{"norm": "rmsnorm", "positions": "rope", "rope_fraction": 1.0, "qk_norm": true, "bias": "none", "beta1": 0.9, "warmup_steps": 474}
Each number is 128 + 32 x the weight over its row's rms, rounded and kept within 0 to 255. Layers, rows and columns count from 0. The size above them is the row's rms in percent of the matrix's.

# layer 5 MLP down (transposed), 448x160, rms 0.0745, rows 295-309, columns 0-159
size [103  90 105  89 106  90 106 109 100 114 115 107 102 102 104]
[[142 158  91 160 152 110 159  93 100 132 120 133 177 146 107 124 134  90 128 116 118  67 111 199 140 120  84 125 151 144  92 134 108  85 118 140  53  75 166 113  57  47 118 102 128 133 111 134  71 149 124 146  89 110 113 116 121 138 105  83 197 108 123 158 152 152 108 121 111  93 234  73 160  88 134 134  92 151 157 195  78 158 118 175  94 129 104 123 113 108 146 134 125 192 123  45 112 132 130 134 130 142 144 110 188 152 108 162 122 149 117 122 132 117 112 154 117 170  97 111 149 154  99 165 189 100  69 175  74 141 102 110 103 117 106 129 103 117 146 137 138 134 177  96 155 172  68 112 112 151  83 184  87 140 152 146 129 140 152 136]
 [164 132 118 105 121 132 108 120 148 150 145 161 168  93 132 141 151 212 109  66 142 152 132 164 135  78 213 149 137 100 123 151  88  88 137 126 103 158 150 102   6 116  63  79 134 116 151 117 149 131 102  76  87 145 134  80 111  93 111  60 124 108 168 118 169  51 168 197  84 126 116 164 134 115  66  99 145 109 137 185 109 146 128 119 123 114 112  78 138 168 146 190 135 102 121 170 119 119 152 144 139 128 156 121 160 104 158 147 130 149 114 122 138 106 129 138 117 164 103  82 161  60 125  99 122 116 126  61 140  59 147 143 135 151 151 150 138 127  78 115 155 132  75 123 161  99 124 113 110 186 131 163 140  97 126 177 156 140 139 106]
 [168 132 141  82 142 128 121 179 114 105 114 144 154 159 132 124  62 145 158  92 164 142 160 150 139 142 149 120  97 104  96 104 106 139 111 173  86 131 161 142  40 127 107 139 169 125  83  67 111  87 172 171 119 126 156 102 106 111 148 131  83 176 129 121  85 105 105 109  50 157  96 153  95 130  58 114 115  71 154 162  93 124 141 121  79 150 133 104 105 158 158 134 134 104 117  67 136 149 139 184 110 108 119 149  87  95  86 120 174 166 123 134 145 152 126 172  65 135 175 102  98  95  89 166 137 172 113 124  63 164 139 146 110 101 118 130 167 115 138 183  93 129 108 118 178 120 162 158 174 177 198  85 154 180 158 148 188  84 120 158]
 [138 143 120 170 131  90 166 124 149 124 147 108 151  73 103 107  98 112  74 140 112 124 150  77 159  91 144 182 141 148 158 117 148 124 112 101  79 106  97 128 117 123 163 111 137 134 153 150  75 169 201  89 134 127 110 148 182 150 175 110 150 143 126 144  99 104 182 220  81 144 161 141 131 160 163 141 172 128 169 171 106 117  75 141 107 156 156 158  82  67 143 113  67 135 152 114 109 131  99 140 143 151 173 146 124 101 126 149 131 141 111 130 121  94  90 139 119 106 127 114 184 101 105 133 111 140 143 184 162 124 100 112  97  54 104 111 189 138 117 105 147 130 157 184  58 100 116 172 156 106 138 148 187 102  56 135  97 144 133  14]
 [164 136 129  97 191 108 164 109 151  90 130 134  98  36 128  97 123  93 126  95 152  91 118 134 152 150 125  91 105  91 167 124 175 193  95 128 114 202 166 187 182  98 141 118 136 150 124  30  94 120 138 142 120 183 133 147 113  84 172  99 153 146 162 159  90 103  45 148 155 141  66 149 151 109 131 169 155  95 117 138 143 150 115 133 117 103 152 123 130 154  95 102 111  82 112 124 120 145 162  98 211 101 148 169 160  86 155 102 127 106  97  78 148 139 103 168 140 120 145 108 143  80  92 155 105 101 127  49 147 158 110 164 135 146 173 132 121  89 117 104 150 149 110 137 154 108 168 154  99 182 136  89 102 105 174 157 143 142  92 168]
 [105 162 173 140 147  82 150 125  54 140 113 137 166 132 182 102 137  57 140 122 150 162 133 146 148 112 117 109  92 144 113 128  91 158 132 124 107 133 171 145 255 168 148  98 102 110 167  74 109 115 140 201  89 124 109 129 162 119 168 131 179 141 159 118 120 143 130 109 109 108 101  98 127 144 114 154 145 145 107 119 171 155 132  69 119 112 109 163 142 168 187 149 115 125  89 143 124 148 137 153 135  85 154 147 153 134 212 132 121 155  84 127  99 165 146 145 210 153 104 131 149 137 145 155 135 193  68 148 140 127  93  53 115 111 118 151 109 163 133 121 134 104 169 111  94 140 119 170 163 140 109 170 134 128 147 149 129  32 119 106]
 [137 130 119 135  51 187 112 163  99 166 164  84 148 168 181 112 145  96 143 159  62  98 118 139 109 166 152 127 116 110 102 194 146 112 149 161 137 152 168  30 191  93  76  97 168 123 125 140 139 122  83 122 141 110 112 150 136 140  99 103 106 101 147 184 133 189 123 122 166  77 181 124 111 162 144  71 141 166 129 102 104 109 113 135 151 165 126 158 170 166 165 190 163 158 114 162 143  80 127 127 134 142  95 106 128 180  88 196 103 107 115 107 112 105 143  97 185 125 127 106 141  83 108 146 175 136  90 188  86 150 110 121 160  95 189 130 130 107  88  83  96 110 168 118 157 138 107 163  44 101 132 121 111 144 135 138 141 127 115 148]
 [145 151 130 113 130 118 112 108 143 142  57  94 190 142 187 143 189 147 138 114 148  85 156 149 141  85 152 170 102  81 153 104  80  95 202 157 174 161 117 171 125 122 125 105 146  71  87 107 120 150 149 164  88  94  74 158 100 152  68 103  79 143 151 129 119 113 142 109 135 165 105 134  56 149  51 160  36 154 159 110 129 153 178 136 118 126 148 114  83 134 101 155 102 123 127 136  18 108  93 105 155 156 105 106 132 138 227 144 126  90 113 125 131  75 116 122 118  95  99 125 118 135 117 131 164  89 103 163 159 116  91 143 108 148 105 167 146 113 136 119 102 119 177  94 137 180 141  79 128 157 117 126 116 113 121 128 139 114 142  81]
 [ 93 125 127 116 134 151 152 135 144  83 137 136 204  96 108  98 114  62 129 116 137  80 101 122 165 116 131  89  93 212 192 163  74 175  83 140 114 184 163 103 151 177 117 108 115 125 140 167 137  59  87 136 121 116 135  90 109 139  89  93 128 107 121 162 102 136 143 160 115 147 136  84 161 140  56  73  64 132 123 150 122 109 156 109  94  60  60 189 105 113 138 131 146 187 130  77 139  88 125 117  99 149  90 104 153 155 119 172  34 125  89 177  83 141 174 121 112 147 135 111 127 102 143 112 157  83  74  92 115 117 132 173 106  96 140 103  74  95 129  74 122 113 106 101 131 143 164 132 145 147 112 116  85  99 107 137 114 126 133 120]
 [143 118 145 107 153 155 148 151 144 183 156  87 144 107  67 102 120 117 166 136 141 134  63 112 107 152 125  85 126 139 124 131 128 137  62  67 146 165 139 168 191 114 153 133 136 101 146 124 100 137 137  96 146 208 164 133 135  76 186  90 131 138 176 174  93 133 130 152 147 185 156  95 127 134 148  86 120 178  71  85 122  79 125 158 101 113 119 107 172 132 107 116  98 144 124 121  79 112 130  83 174 136 148 103 155 151  90 118  85  92 162 172 110 154 122 140 157 121 110  72 175  66  68 213 175 162 112 139 193 155 185  92  84 118  96 152  95 159 140 128  81 113 176 159 121 123 126 109 152 120 127 113 100 110  49 108  98 148 115 153]
 [113  97 145 198 109 153 131 149 121 133 166 123 114  93 100  98 126 119 139 118  74 127  59 138  56 106 137 153 143  98 142 126 116 120 193 145 106  93  93 104  94 125  94 131 124 165  81 154 129 144 165 113 163 146 173  63 126 173  91  84  97 108 120 128 143 145 181 117 143 144 157 152 109 115 156  65 181 190 140 106 172 110 144 102 118  93 109 127 143 139 123  94 125  92 152 111 114 107 111 156 137 123 159 172 147 145 148 202 123 143 128  73 138  94 166 123 181 185 106 117 120 179  85  90 141  10 102  83 150  68 101 104 142 110 154 100 171 170 117 124 126  39 167 112 127  91 166 181 133 135 158 131 154 156 134 137 122 147 138  93]
 [186 202 166 110  67 149 145 104  60 165 133 111 152  98 145 134  46 115 112 138 147 134 185 117 180 135  91 141 116 130 136 113 116  98 110 177 138  70 120 175 133 133  81 107 163 116 104  91 185 134 173 147  96 157 112 123 143 112 124 160 102  89 150  93 186 125 172 124  61 126  79 102  91 132  78 102  98 134 116  85 220 140 116 163 195 141 163 144 146  97 134 136  82 183 134 139 141 122 106 164  73 131  87 179 101 102 137 123 156  92 167 146 138 101 186  89 146 105  86 120 131 138 156 133 142  97 178 148 121 125 130 100 158 112  86 143 127 134 113 153 143 146 126 114 131  61 121  60 143 134 158 158 110 187 167  97 146 107 123 124]
 [129 149 117 122 119 108 169  99 130 139 131 108  85  99 176 177 111 150  87 114 104 132  73 155 105 166 141 114 136 121 117  86  96  89 195 109 111 135 120 133 195 136 165 176 154 112  87  95 109 144 119 138 158 143  66 169 133  84 101 120 172 158 157 129 111 183 165  75 146 154 156 112 171 136 120 178 122 126 146  98 135  92 156  93 177 112 156 192 114 126 100 141 157 152 122 146 133  86 194 131 127  66 147 104 134 153  77  87  91  71 129 145 103 221 117 135 183 101 109 182 141  95 111  77 131 141 131 121 159 109  53 102 117 116  58 138 121 196 158  93 145  64 140 189 109 149 100 141 150 144 136 125 116 155  98 137  77 138 163 108]
 [123 114 134 130 148 111 125 152 114 116 130 149  31  45 135 136  75  74 100 112 161  66 123 103 112 118 110  77 102  85  98 148 126 119 205 127 154 155  85  67 161 104 123 132 117  16 115 128 201  93 136 122 138 133 183 154 119  66 120 157  88 127 170  91 110 108 106 180 157 112 144  85 161 124 164 140 102 118 141  71 126 118 132 121 150 109 106 111 132 150 127 101 174 104 144 147 160 115 173 150 143 184 155 108 163 142 129 101 115  60 142 141 129 127 115 150 174 101 170  97 120 105 141  89  99 104 151  90  93 134 105 186 202 159  96 112  85  96 126 118  55 110  96  89 128 109 116 145 147 127 148 115 140 157 170 109 130 122  87 139]
 [112  76 113 107  86 135  92 190 154  95 132 191 104  72 109 153 124 111 104  73 143 139 118  67 131 180 131 190 137 152 135 101  99  52  90  94  87 167 123 158  31 136  95 141 158  70 125 138 127 120 134 120 188 106  95  88 115  95 134 117  78 128  97 143 135 157  81 187 104 134 120 107 152 135 122 131 114 162 160 113 122 138 161 135  87 139 163 122 125 141  80 152  96 143 143 191 100 109 146 148 136 117  64 111 171 110 112 117  84 138 154  80 139  77 151 136  89  96 145 146 109 136 173 115 112  52 101  92 122 108 176 111 145 102 137  49 137 154 137 111 156 174  65 148 123  76 130 129 140 136 141 149 149 129 103 104 124 108  53  89]]
# layer 5 MLP gate, 448x160, rms 0.085, rows 296-309, columns 0-159
size [102 111 100 106  90  98 113  89 101 118 116 108  98 117]
[[ 50  90 118 133 134 141  90 139  71  73  97 138 134  92 134 168 149  94 159 131  98 124  81 159 109 140 151 133 151 131 125 137 152  93 105 112 155  75  37 139 116 140 155 155 146 149  78 140 126 145 170 127 131  59  95 136  94 160 140 202  69 131 131 176  79 142 126 128 116 169 162 111 105  79 115  97 183 109 146  67  99 154  63 129  75  99 124  79 102 140  98  82 183 121 181  98 159 149  91 159  60 109 139 152 132 125 146 166  63  64 143 118 152 174 137 151 112 100 167 149  67 133 137  75 165 146 131 160 130 146 140 143 123 126 124 194 139 128 129 172 131 135 123 147 127 130 153 157 106 119 135  93  87 138 160 121 125  59 136 108]
 [120 102 135  53  93 174  49 128 114  72 100 105 138  94 127  97 114 101 113 136 157 129  78 105 123 106 105 122 119 171 197  85 130  87 134 123 108 108 135 108  57 192 139 164 110 162  91 167 143  95  65 141  86 162 132 148 143 153 161 120  83 117 141 157  98  93 127 166 136 126 126 122 114 134 122  75  78 115  79 156  99 161  96  72 124 107 111 110 105 130 106 147 166 141 168 167 109 109 147 132 121 140 160 148 169 170 100  99  90 122 158  86  72 173 119 154 121 137 169 137 134 180  92 132  79 126  86  83 159  64 106 173 133 131 138 179 146  79 159 117  78 117  70 164  89 103  85 134 101 154 166 117  69 146 193 134 129 137  93 148]
 [ 87  84 161 113 159 121  89 118 145 110 145 114 114  67 212 105  91 155 122 179  90  89 174 140 128 115 183 183 121 153  91 153 197 131 121 178  54 135 131 119 151 113 123  92  98  89 183 107 124 154 184 109 142  88 138 105  91 114 122 109 157 135 142 177 114 108 136 144 133 106 192 138 150 121 151 109 155 102 127 144 100 151 143  94  73 139 156 138  86  89 101 119  76 126 185 159 175 195 116 155 122 101 187 148 120 108 156 111 121  97  99 116 118 167 134 187 111  90 200 116 168 129 152 125 109 129 160 111 168 166 124 110 131 109 156 176 102 132  86  64 150 116 116 170  84 144 108 162 133 144 157 151 184 105 115  56 141  78 105 120]
 [ 71 134 102 121 127  96  44 195 122 151 133 129 144 155 177 103 194 151 153 134 127 147 109 132 110 158 100  88 105 102  87 169 138 144 144 120 164 105 146 158 118 124 143 133 137  56 154 133  99 168 164  61 105 103 140 115  88 156  85 116  94 139 121 109 131  96 210 122 119 120 159  97 104 127 128 104  89  83 158  52 127 178 135 162  91   5 115 133  83 106 180 109 120 133 144 123 156 154  77 129  57 116 110 148 146 173 106 182 132 137 121 128 139 126 137 111 130 130 117 101 107 148 127  90 129  91 153 155 128 150 112 133 134  75  98 141 146 137  61 141 146 173  97 171 100 115 113 106 167  89 161 132 136 172  64  59 129 107 118 105]
 [113 117 170  91 145 167  87 121 123 124  92 142  94 181 187  94 103 127 105  79 115 110 108 118 142  56  85 214 156 148 195 101 102 112 168 144 143  97  97  76 142 135 145 130 141 159 118 113 113  91 151 109 120 102 143 156 130 131 138 105 172 148 103 140 125 166 118 144 100 115 108  79 171 120 176 146 146  73 151 115 167  98 122 125 119 146 123 108 100 177 170 117 153 128 125 128 106 149  53 122  94 140  98 139  79 154 182  89  95 106  78 112 135 143 153 120 123 134 138  16 160 162 119  95 127 195 148 113  95 139 157 113  95  69 194 105  98 166 110 165 141 116 158  75  81 107 135 157 119 164  96 154 172 130 121  92 127  62  75 109]
 [194 139 124 148 122 156 126 107 138  96 120 176 164 145 114 194 116 143 141 102 153 110  79 134 170 113 154 177 141 136 184  92 111 118 162 121 120 186  78 141  64 143 198 108 155  92 111 155  84 195 149 129 162 138 153  65 162  89 117 122  98  67 110 115 129 131 155 106  57 129 128 169  78 125 104 123 120 102 132 154  99 143  94 103 105  90 123  87 133 137 110  86 124 126  86 103 176 146 110 104 105  48  86 138 105  68  94 128 106 125 110 150 118 188 100 108 105 186 109 153 119 131  81 124 120 104 125 109 196 122  85 123  97 116 118 144  58  76 177  77 149 113 118 126 135 121 102 103 149 165  98  83 154  98 170 128 124 187 171  97]
 [116  97 108 137 121 126  89 150 103 146 131 123  93 130  89 130 135  93 100 166  93 100 175 107  80 146 113 122 108  74 128 149  95 132 165 118 172 142 137 152 103 193 157 136 144 120 123 183 106 226 135  58 186  94 190 112 100  97 131 128 122 170 121  67 116  70 111 171 115 109  87  98 104 119 143 145 127 117 177  87 113 106 133 125  85 147 156 127 139 139  98 145 126  81 118 135 204 141 136 147  69 106 134 110 129 147 105 146  89 145 108 188 136 115 119 100 135 122 159  72 137 162  85  75 101 156 130 120 107 187 128 168 125 181  80 135 142  89 104 165  56 129  41 108 116 125 116 102 121 138 184 110 146 117 174 135 112  33 117 112]
 [102  81 135 149 128 160  95 132 120 148 171 173 103 128 211 109  88 138 172 121  76 118 153 115 134  90 139 119 107 114 179 116 137 145 166 184 118 170 108  79 135 164 119  93 118 170 141  93 192 131 134  60 105 134 134 139 111 182  85 128 171 126 150  91  99 106 183 108 117 148 162 132  88 152 157 106 138 152  78 129 116 149 200  65 118 151  83 122 109 122 132  87 189 201 105 139 121 156 104 100 101 123 124 140 114 115 100  76 109 115 122 149 148 136 169 156 137  94 158 119 109 179 109 106 109  85  81  77 127 145 121 121 166 114 144 173  63 159 168 129 117 160 143 153 109 131  52  75  43 105 155  80 151 110 180 128 125 170 147 101]
 [ 78 133  98 129 139 132 142 119  75 122 165 164  92 124 177 103 170 142 138 172 144 156 160 123 148 165 125 126  81 114  55 100 176 153 167 130 157  68 121 131  94 118 156 126 121 163  77 115 144 184 130 114 114  86 166  53 142 109 100 142  57 105 129 119 138 119 151 129  78  58  60 128 112 106 116 120  72  87 176 108 178 153  95 103  80 141 148 136 147  85 143 136 118 122 142 173 173 140  71 192  75 163 139 159 116 151 180 109 168 145 144  95 148 147 121 117  95 130 123 132 140 196  69  77  98 143 163 119 104 146 166 146 127 150  64 140 117 127 191 122 136  90 108 109 157 126 121 180 102  85 155 146 158 115 156 108 167  77 145 126]
 [155  90 127  96 148 136  85 102 126  91 188 237 149  65 141  83 153 131  73 117 125 136 123  81 100 118 135 179 151 101 140 171 141  67 164 112 113 119 133 120 114 158 119 153 138  49 126 151 122  87 195 105 106 110 128 107 126 136 123 152  87 149 109  50 125 108 112 121  92 107 109 162 150 123 120 132 181 109 129 115 165 151 154 150 145 135  86  70  86 140 116 124 181 147 214 144 153 159 168  81 101 114 150 164 101  68 115 119 111 119 119 143 151 152 118  73 103 124 130 115 102 208 109 151 129 111  92 120 110  79  89 162 138  66 122 139 140  89  96 148  79  90  81  84  90  94 126 119 124 176 112  66 149 101  98 133 119 107 132 137]
 [105 115 155  96 126  83 126 168 159 150 124 146 124 151 137 142 141 118 163 179 202 143 116 126 149 104 153 170  91 111 117 138 128 171 165 110 109 148 155 184 119 141 130 164 168 130 158 211 107  99  72 117 145 210 113 102 143 144 105 132 127 116 116 111  96 117  73 128 134 144 123 140 182 114 124 145  96 125 144 117 105 171 148 157 118 151  81 156  87  44  92  99 117 131 101 174 158 106 136 158  76  93 168  50 147 109 117 120 121  87 110  62 156 183 178 137 117 101 130 115  99  99  97 126  75 151  91  85 119 182 172 159 176 140 153 125  91  97 122 153  85 131 123 143 139 199 115 116  89 122 152  91 144  58 173  89  77  96 110  76]
 [128 183 151  96 119 128 133  98 137 143 140 149 115 148 130 136 120  71 136 166  80  63 118 120 109 147 106 126  99 122  96 168  66  90 143 183 137 143 139 146 108 150 130 168 109 178  26 143 138 122 118  56 117 134  99 123 105 144 131 170 151 136 142 133 111 133 121 127 105  61 104 164 142 110 119 146 113 139 138 115 111 153 124 123 149  75 106 149 161 116  89 115 135  79 134 115 112 165  98 117 134  76 211 209  91 145  90 136 174  81 172 152 163  85 107 115 120 164  77 152  61 145 163 160 116 111  97  98 100 105  98 190 141  77  66  66 124  80 149 149 151 125 100  91  91  74  65 114 137 121 139 125 167 107 158 138  65 133 146 162]
 [118 157 120  98 152 186 102 184 186 132 144 107 133 154 124 134 131 109 125 124 123 137  79 130  90 125 220  72 119 135 145 143  79 143 147 170 149 100  97 141 114  94 123 119 100  75 172 128 159  90 106 109 161 128 133 146 140 140  89 117  88  76 136 134 126  62 137 122 136 154 131 105 115  74 149  52 152   4  98  85  83 146 103 178 115  98 170 143 117 102  70  88 191 115 185 155 140 160 115  99  68 165 173 119  82 166  99 137 116 125  80 134 116 134 145 166  91  89 123 138 137 132  80 153  91 123 146 114  62 176 100 132 181 100  84 129 132 110 174 107 143 132 122 139 155 174 108 103 144 142 136 162 131 128 131 119  98 156 130  85]
 [130 102 125 108 137 116 144 129 145 138 131 167 125  19 123 129  90 163 104 167  89 128  81 116 134 135 197 140 135  95 128 143 151  74 149 139 103 122  92 116  82 134 165 116 137 121 123 183 168 110 160 145 163 153 131 151 120 153 132 165  70 109  94 121 145 138 137 131 134  58 104 118 171 102 164 130 153 121 114  99 100 123 138 126  85 102 122  87 216 165  80 104 157 150  93 125 142 174 218 146 159 108 110 172 139 132  70  88 136  85  63 135 131 217 105  91 104 151 193 139 142 120 138  52 147 135  81  94  82  78 137 146 166 115 116 123 137 101  84 124 110 185 106 120 108 106  91 114  76 127 149 100 157 158 177  98 114 125 115 125]]
# layer 5 MLP up, 448x160, rms 0.0811, rows 296-309, columns 0-159
size [ 83 104  92 106  85 102 109  96 114 114 109  99 101 112]
[[101 102 119 137 110  99 186 106 119 136  79  85 122  84 172 174 121 148 224  55 125 124 123 107 146 154  52 129 166  92  77 155  92 180 106 140 136 121 177 130 127 159 112 166 132  81 140 121 113  85 188 151  62 126 138 158 115 197 140 148 113 127 157 123 137 171 122 123  84 131 154 176 169 110 137 156 171 111 128  88 126 132 130 104 133 122 101 147  68 151 130  70  95 166 187 152 104  92 161 117 162 134 116  76 112 171 126 116 107 108 117 145  93 106 154 143 112  99 117  99 149 175 140  75 113 101 130 124 114 134 150 120 172  80 139 183 167 101 114 131  69 168 116 136 109 103 110 148  89  75  93 115  50 132 107  68  82 140 159 113]
 [132 241 144 128 109 171 114 115 130 138 152  96 141 126 133 151  40 138 149  45 131 134 176 141 118 110  85 102 116 135  96  85 118 112 137 137  80  95 153 196 161 129  88 108  94 161 167 185 122 126 123 106  53 145 122 169 130 150  92 110 139 122 129 141 140 141 118  95 123 184 156 120  88  90 136  87 110  73  79  92 123 156  99 110 131 147 159 126 188  91 172 137 116 100 126 130 116 114 107 232 114 146 169 156  84 140 109 111 185 155 155 159 170 119 125 132  89  95 115 176  82 141 116 181 120 135 118 140 123 117 108 161 103 152  78 111 142  91 120 174 158  92 143 138  75 124 120 135 177 131 162 120 124 184 177 115 145 117 182  99]
 [138 148 125  83 144 126 126  98 123 139 103 156 110 155 110 100 123  96 169 136 113 122 126  95  85 131  96 131  92 129 115 103  62  63 168 126 127 171 178  77 106 149  74 132 150 114 127 123 139 112  76 113  92 169  95 130 116 185 165 161 112 130 115 145 155 146  94 138 136 170 155 144 128 111 143 179 116 154  63 192 154 154 148 166 121 198 131 126 104 172 136  61 210 122 165  98 127  86 186 142 199 167 135 124 155 140 113 132 134 133  88 124 151 107 134 106 123 197  97 189  99 140 113 178 128 106 175  78 144 157 133 152 192 125 106 145 138 175 135  98  82 120 148 112 103  74  75 141 113 160 169 166 125 135 162 180  64 185 145 127]
 [111 120 107 109 182 120 173 160  62 167 168 101 136 137 133 119 136 144 126 123 143 187  98 114 113 143 113 140 108 157 135 117 160 120  95 107 171 155  90 149 134  78 203 115 148 105 139 125 144 189 170  99 178 113 114 176 171 104 138 131 101 125 131  99 102  90 172 103 127 119  82  84  80 135 122 118 113 129  99  73 137 106 120 117 171  95 184  93 107 143 179 140  59 134 128 132 141 120 117 165  82 116 125 140 194 148  73 128 128 124 144 156 145 113 114 159 153 235 127  62  57 154 102 122 172 100 111 125 114 106 160 135 135 159 159 118 182  88 114 202 135 153  93 141 102 116 157  87 172 107 134 146 181 223  96 125 137 154 120 143]
 [192 146 106 112  56 158  87 146 140 129 115 134 153 101 104  99 103 101  52 121 149  66  90 105 127 128 124 116 135 116 101  95 129 144 100 115 113 211  79 164 106 166 106 150 143 120 107 173 135 141 131 140 204  70 171 111 118 164 123 128 122  95 144 129 105 132 152 153 167 165 115 194 147 156 174 150 126 141 102  73 141  97 136 120 146 135 165 115  91 153 119 197  90 143 151  32 150  97 163 101  95 113  98 134  76 110 136 111  66 163 162 108  96 174 114 103 117 108 185 129 151 114  82 135 152 149 170 107 120 165 173 130 129 125 123 183  71  68 153  92  95 163 113 110 134 129 130 179 113 192 137 130 139  98 130 184  97 158 127  97]
 [122 120 133 152 129  74  56 106 109 154 163 119 122 149  92  80 111 133 147 139 112  63 119 128 150 187  68 101 169  69  76 171 166 139 126 132 161 158 140  93 101 139 132 158 147  90  79 148 138 133  77 143 133 161 110 151 150 164  98 123 145 117 102  73 101 162 158 148 125  71 137  92 158 126 122 170 144 166 198  90 217 106  92 191 174 153  58 131 189  99 115 132  86 170 143 153 133 122 144 110  85 190 109 120 167 153 132 128 137 108 110 128 173 119 125 129 120  91 119 186 116 166  87 147 133 127 191 116 153 109 143 162 158 120 118  78 161 140 131  96 109 107 151 180 106 152 122 126  61 186 116  99  69 127 132 143 164 116 153 133]
 [150  95 112 150 147 153 145 108 164 143  93  61 115 118 169 107  60 125  95 145 159  84 101 111 112 135 142  91 139 185 107 181 153 189 100 193  86 198 150 155 117 140  65 138 136 122 126 154 142 105 131  99 154 161 143 136 133 127 107 204 135 114 189 142 141 138 104 173 198 171 140 123 110 125 168 105 132 114 110 112 132 147 143 150 154 163  51 122 141 131 127 151 161 157 125 141 119 152 168 105 114 102 128 131  86  81 162 119 149 129 152 113 123 136 128 181  94 154 152 122 167 115 105 111 107 142  79  76 215 165 148 171 106  68 142  92 185 118  91 159 162 151 137 196  82 135 133 149 113 171 122 143 109  62 118 153 127 204 159 148]
 [134 121 136 128 113  95 127 100  94 162 146 102  89 171  76 118 117  49 147 101 175 135 183  68 153 152 127 126 106 184 121 135 109 149 104 181  86 155 107 151  75 168 147 143 165 169 141 138 130 136  35 147 122 124 144 122 171 138  70 123 136  53 115 111 114 125 140 143  94 105  73 149 133 114  86  85 116 138 193  98 134 119 114 128 132 147  41 149 176 136  66 104 196 177  92  89 150 116 164 137 117 109 151 118 193 151 143 147 154  80 190 109 153 153 139  92 101 153  75 106 110 171 143 151 124 124 119 103 142 120 151 102 150 107 133 157 130 125 121 190 156 157 112  90  98 187 133 110 133 140 130 116  92  99  39 129 136  93 141 144]
 [119 102 119 123 104 125 104 115 171 200 183 138 106 132  80 115  90 196 131 154 149 167 166 153 153 177  80 175 129  94 126  86 106 122 123 137  74 110 194 170  96 153 124  91 123 167  84 131 106  77  82 135 117 148 114  90 178 100 112 148 125  81 110 124 183 100 120  93 154 121  88 139 135 179 163  61 151 123  98 166 143 118 128  75  88 150 112 184 165 116 140 113 101 139  84 153 108 122 128 156  81 107 195 206 165 109 136  88 175 227  93 130 175  71 122  92 106 116 121 148 111 116 135 135 131  96  84 131 150 125 133 146 118 179  96 166 155 130  90 116 162 113 130 160 139 112  96 160 142 111 125 132 119 140 169 130 129 147  95 195]
 [159 203 146 172 155 162 108  71 126 130 110 119 175 158 101 130 115  95 153 143 126 108 101 164 108 100 147 178 101  83 139 195 142 152 114 119 177 107 131 159 102 125 109 146 144 117 122 144 162 157 133 114 107 113 157 117 115 152 121  85 115  99 152 149 149 146 168 107  51 103 151 162  58 125  86 133 119 111 163 135 157 121 165 123  89 117 136 151 121  95 146 112 119 158 167  95 144 102 159 118 164 148  57 140  96 127 162 173  90 108 172 130 157 130  93  96 150 144 115  85 141 166  87 168 193 101 105 108  78 135   3 101 157 140 136  92 138 144 192 103 161 102 228 160 124 149 131 178 122 134 131 136 190 152  86 104 116 164 101 101]
 [114 107  57 157 125 164 158 122  98 119 198 132 142 143 134 152 124 162 127 152  66 149 142 121  80 180 168 118  93  90 100 161 160 150 168  65 127 160 145 135 149 193 117  92 142 110 149 115 116 166  67 173 158 160  91 108 117  97 155  93 163 149 121 105 163 125 127 169 140  77 156 147 110 176  77 161 111 128 139 124 106 125 154 143 139 151 151 107 146 133 153 169  85 142 146 123 162 151  88 113 128 123 129 131 146 133 107 181 171 194 183 144 191 132 122 168 127 120  70 134 100  94 159 205 112 112 127 139 154 154  69 150 130 179  96 134 161 132 170 110 148 130 165 171 154 112 162  90 134 206 154 193 175  84  77 116 143  83 173 142]
 [141 137  88 115 201  85 104 117 133 163 178 110 106 173 162  39  91 122 111 138 165  85 128 140 166 179 143 185 150 122 105 159 153 145 154 152 164 137 113 167 163 126 115 176 143 168 101  99 139 120  93 134 132  87  72 155 137  97  90 207 133  84 125 112 150 149 144 114 100 146 149 107 139  47 105 171 148 118 127  71 147  95 141 165 146 130  93 132 125  91 158  99 139 100 152 108 159 200 168 147  97 106  58 159 139 127 108 140 163 212 118 125 153 198 131 125 153 155 172  59 120 137 220 149 148 150 166 132 136 135  87 137 149 114 116 147 157 141 121 112 132 133 154 112 109 113 153  89 145 139 115 148 127  84 152 164 184 164 155 108]
 [127  95  99 141 139 113 129 123  69  30 153 161  92 104 147 121 105 130  73 143 102 129 101 158 136 115 120 116  83 114 183  94  95  81 102 100 152 163 147 165 130 126 157 147 134  91  93 160 114 177 165 184 120 182 136 129 149 132 130 124 138 114 154 135 109  84 144  84 134 128 118 147 134 152 133 110  36 156 167  85 174 179  60 117 104 129 158  87 114 183 115  98 108 131 131 149 114  97 125 130 120  79 129  56 108 186 167 133  57  80 159 169 126 166 108 148 130  84 130  98 117 180  96 116 178 139 120  96  59 109 119 149 113 104  86 185 104 123 155 122 144 118 128 124  80 149 135 154 167  82 177  85 100 173 119 134 141 156  79 176]
 [104 103  95  80 148 183 139 144 127  92 149 164 114 121 182 140 123 144  60 160 125 125 135 113 130  99 191 112 100 107 186 114 106  96 135 104 115 103 100 169 135 100  79 126 184  84 101 128 109 128 145 116 127 115 136 123 174 157 126 145  73 126 135 160 129 104 128 121  99 113 108 164  89  43 148 110 101 193 188 119 157 151 130 160 138 146 126 185 183 194 173  95 140 156 117 130 100 149 109  78 159 117  51 155 115 121 137 142 110  92  88 174 130 190 194 132 121 117 149  88 165 112 126  85 116 106 105 118 160 101 158 147 111 201 124 126 149 140 114 130 132 162  40 125 149 130 111 144  77 138 202 146 106 124 152 122  79 146  54 101]]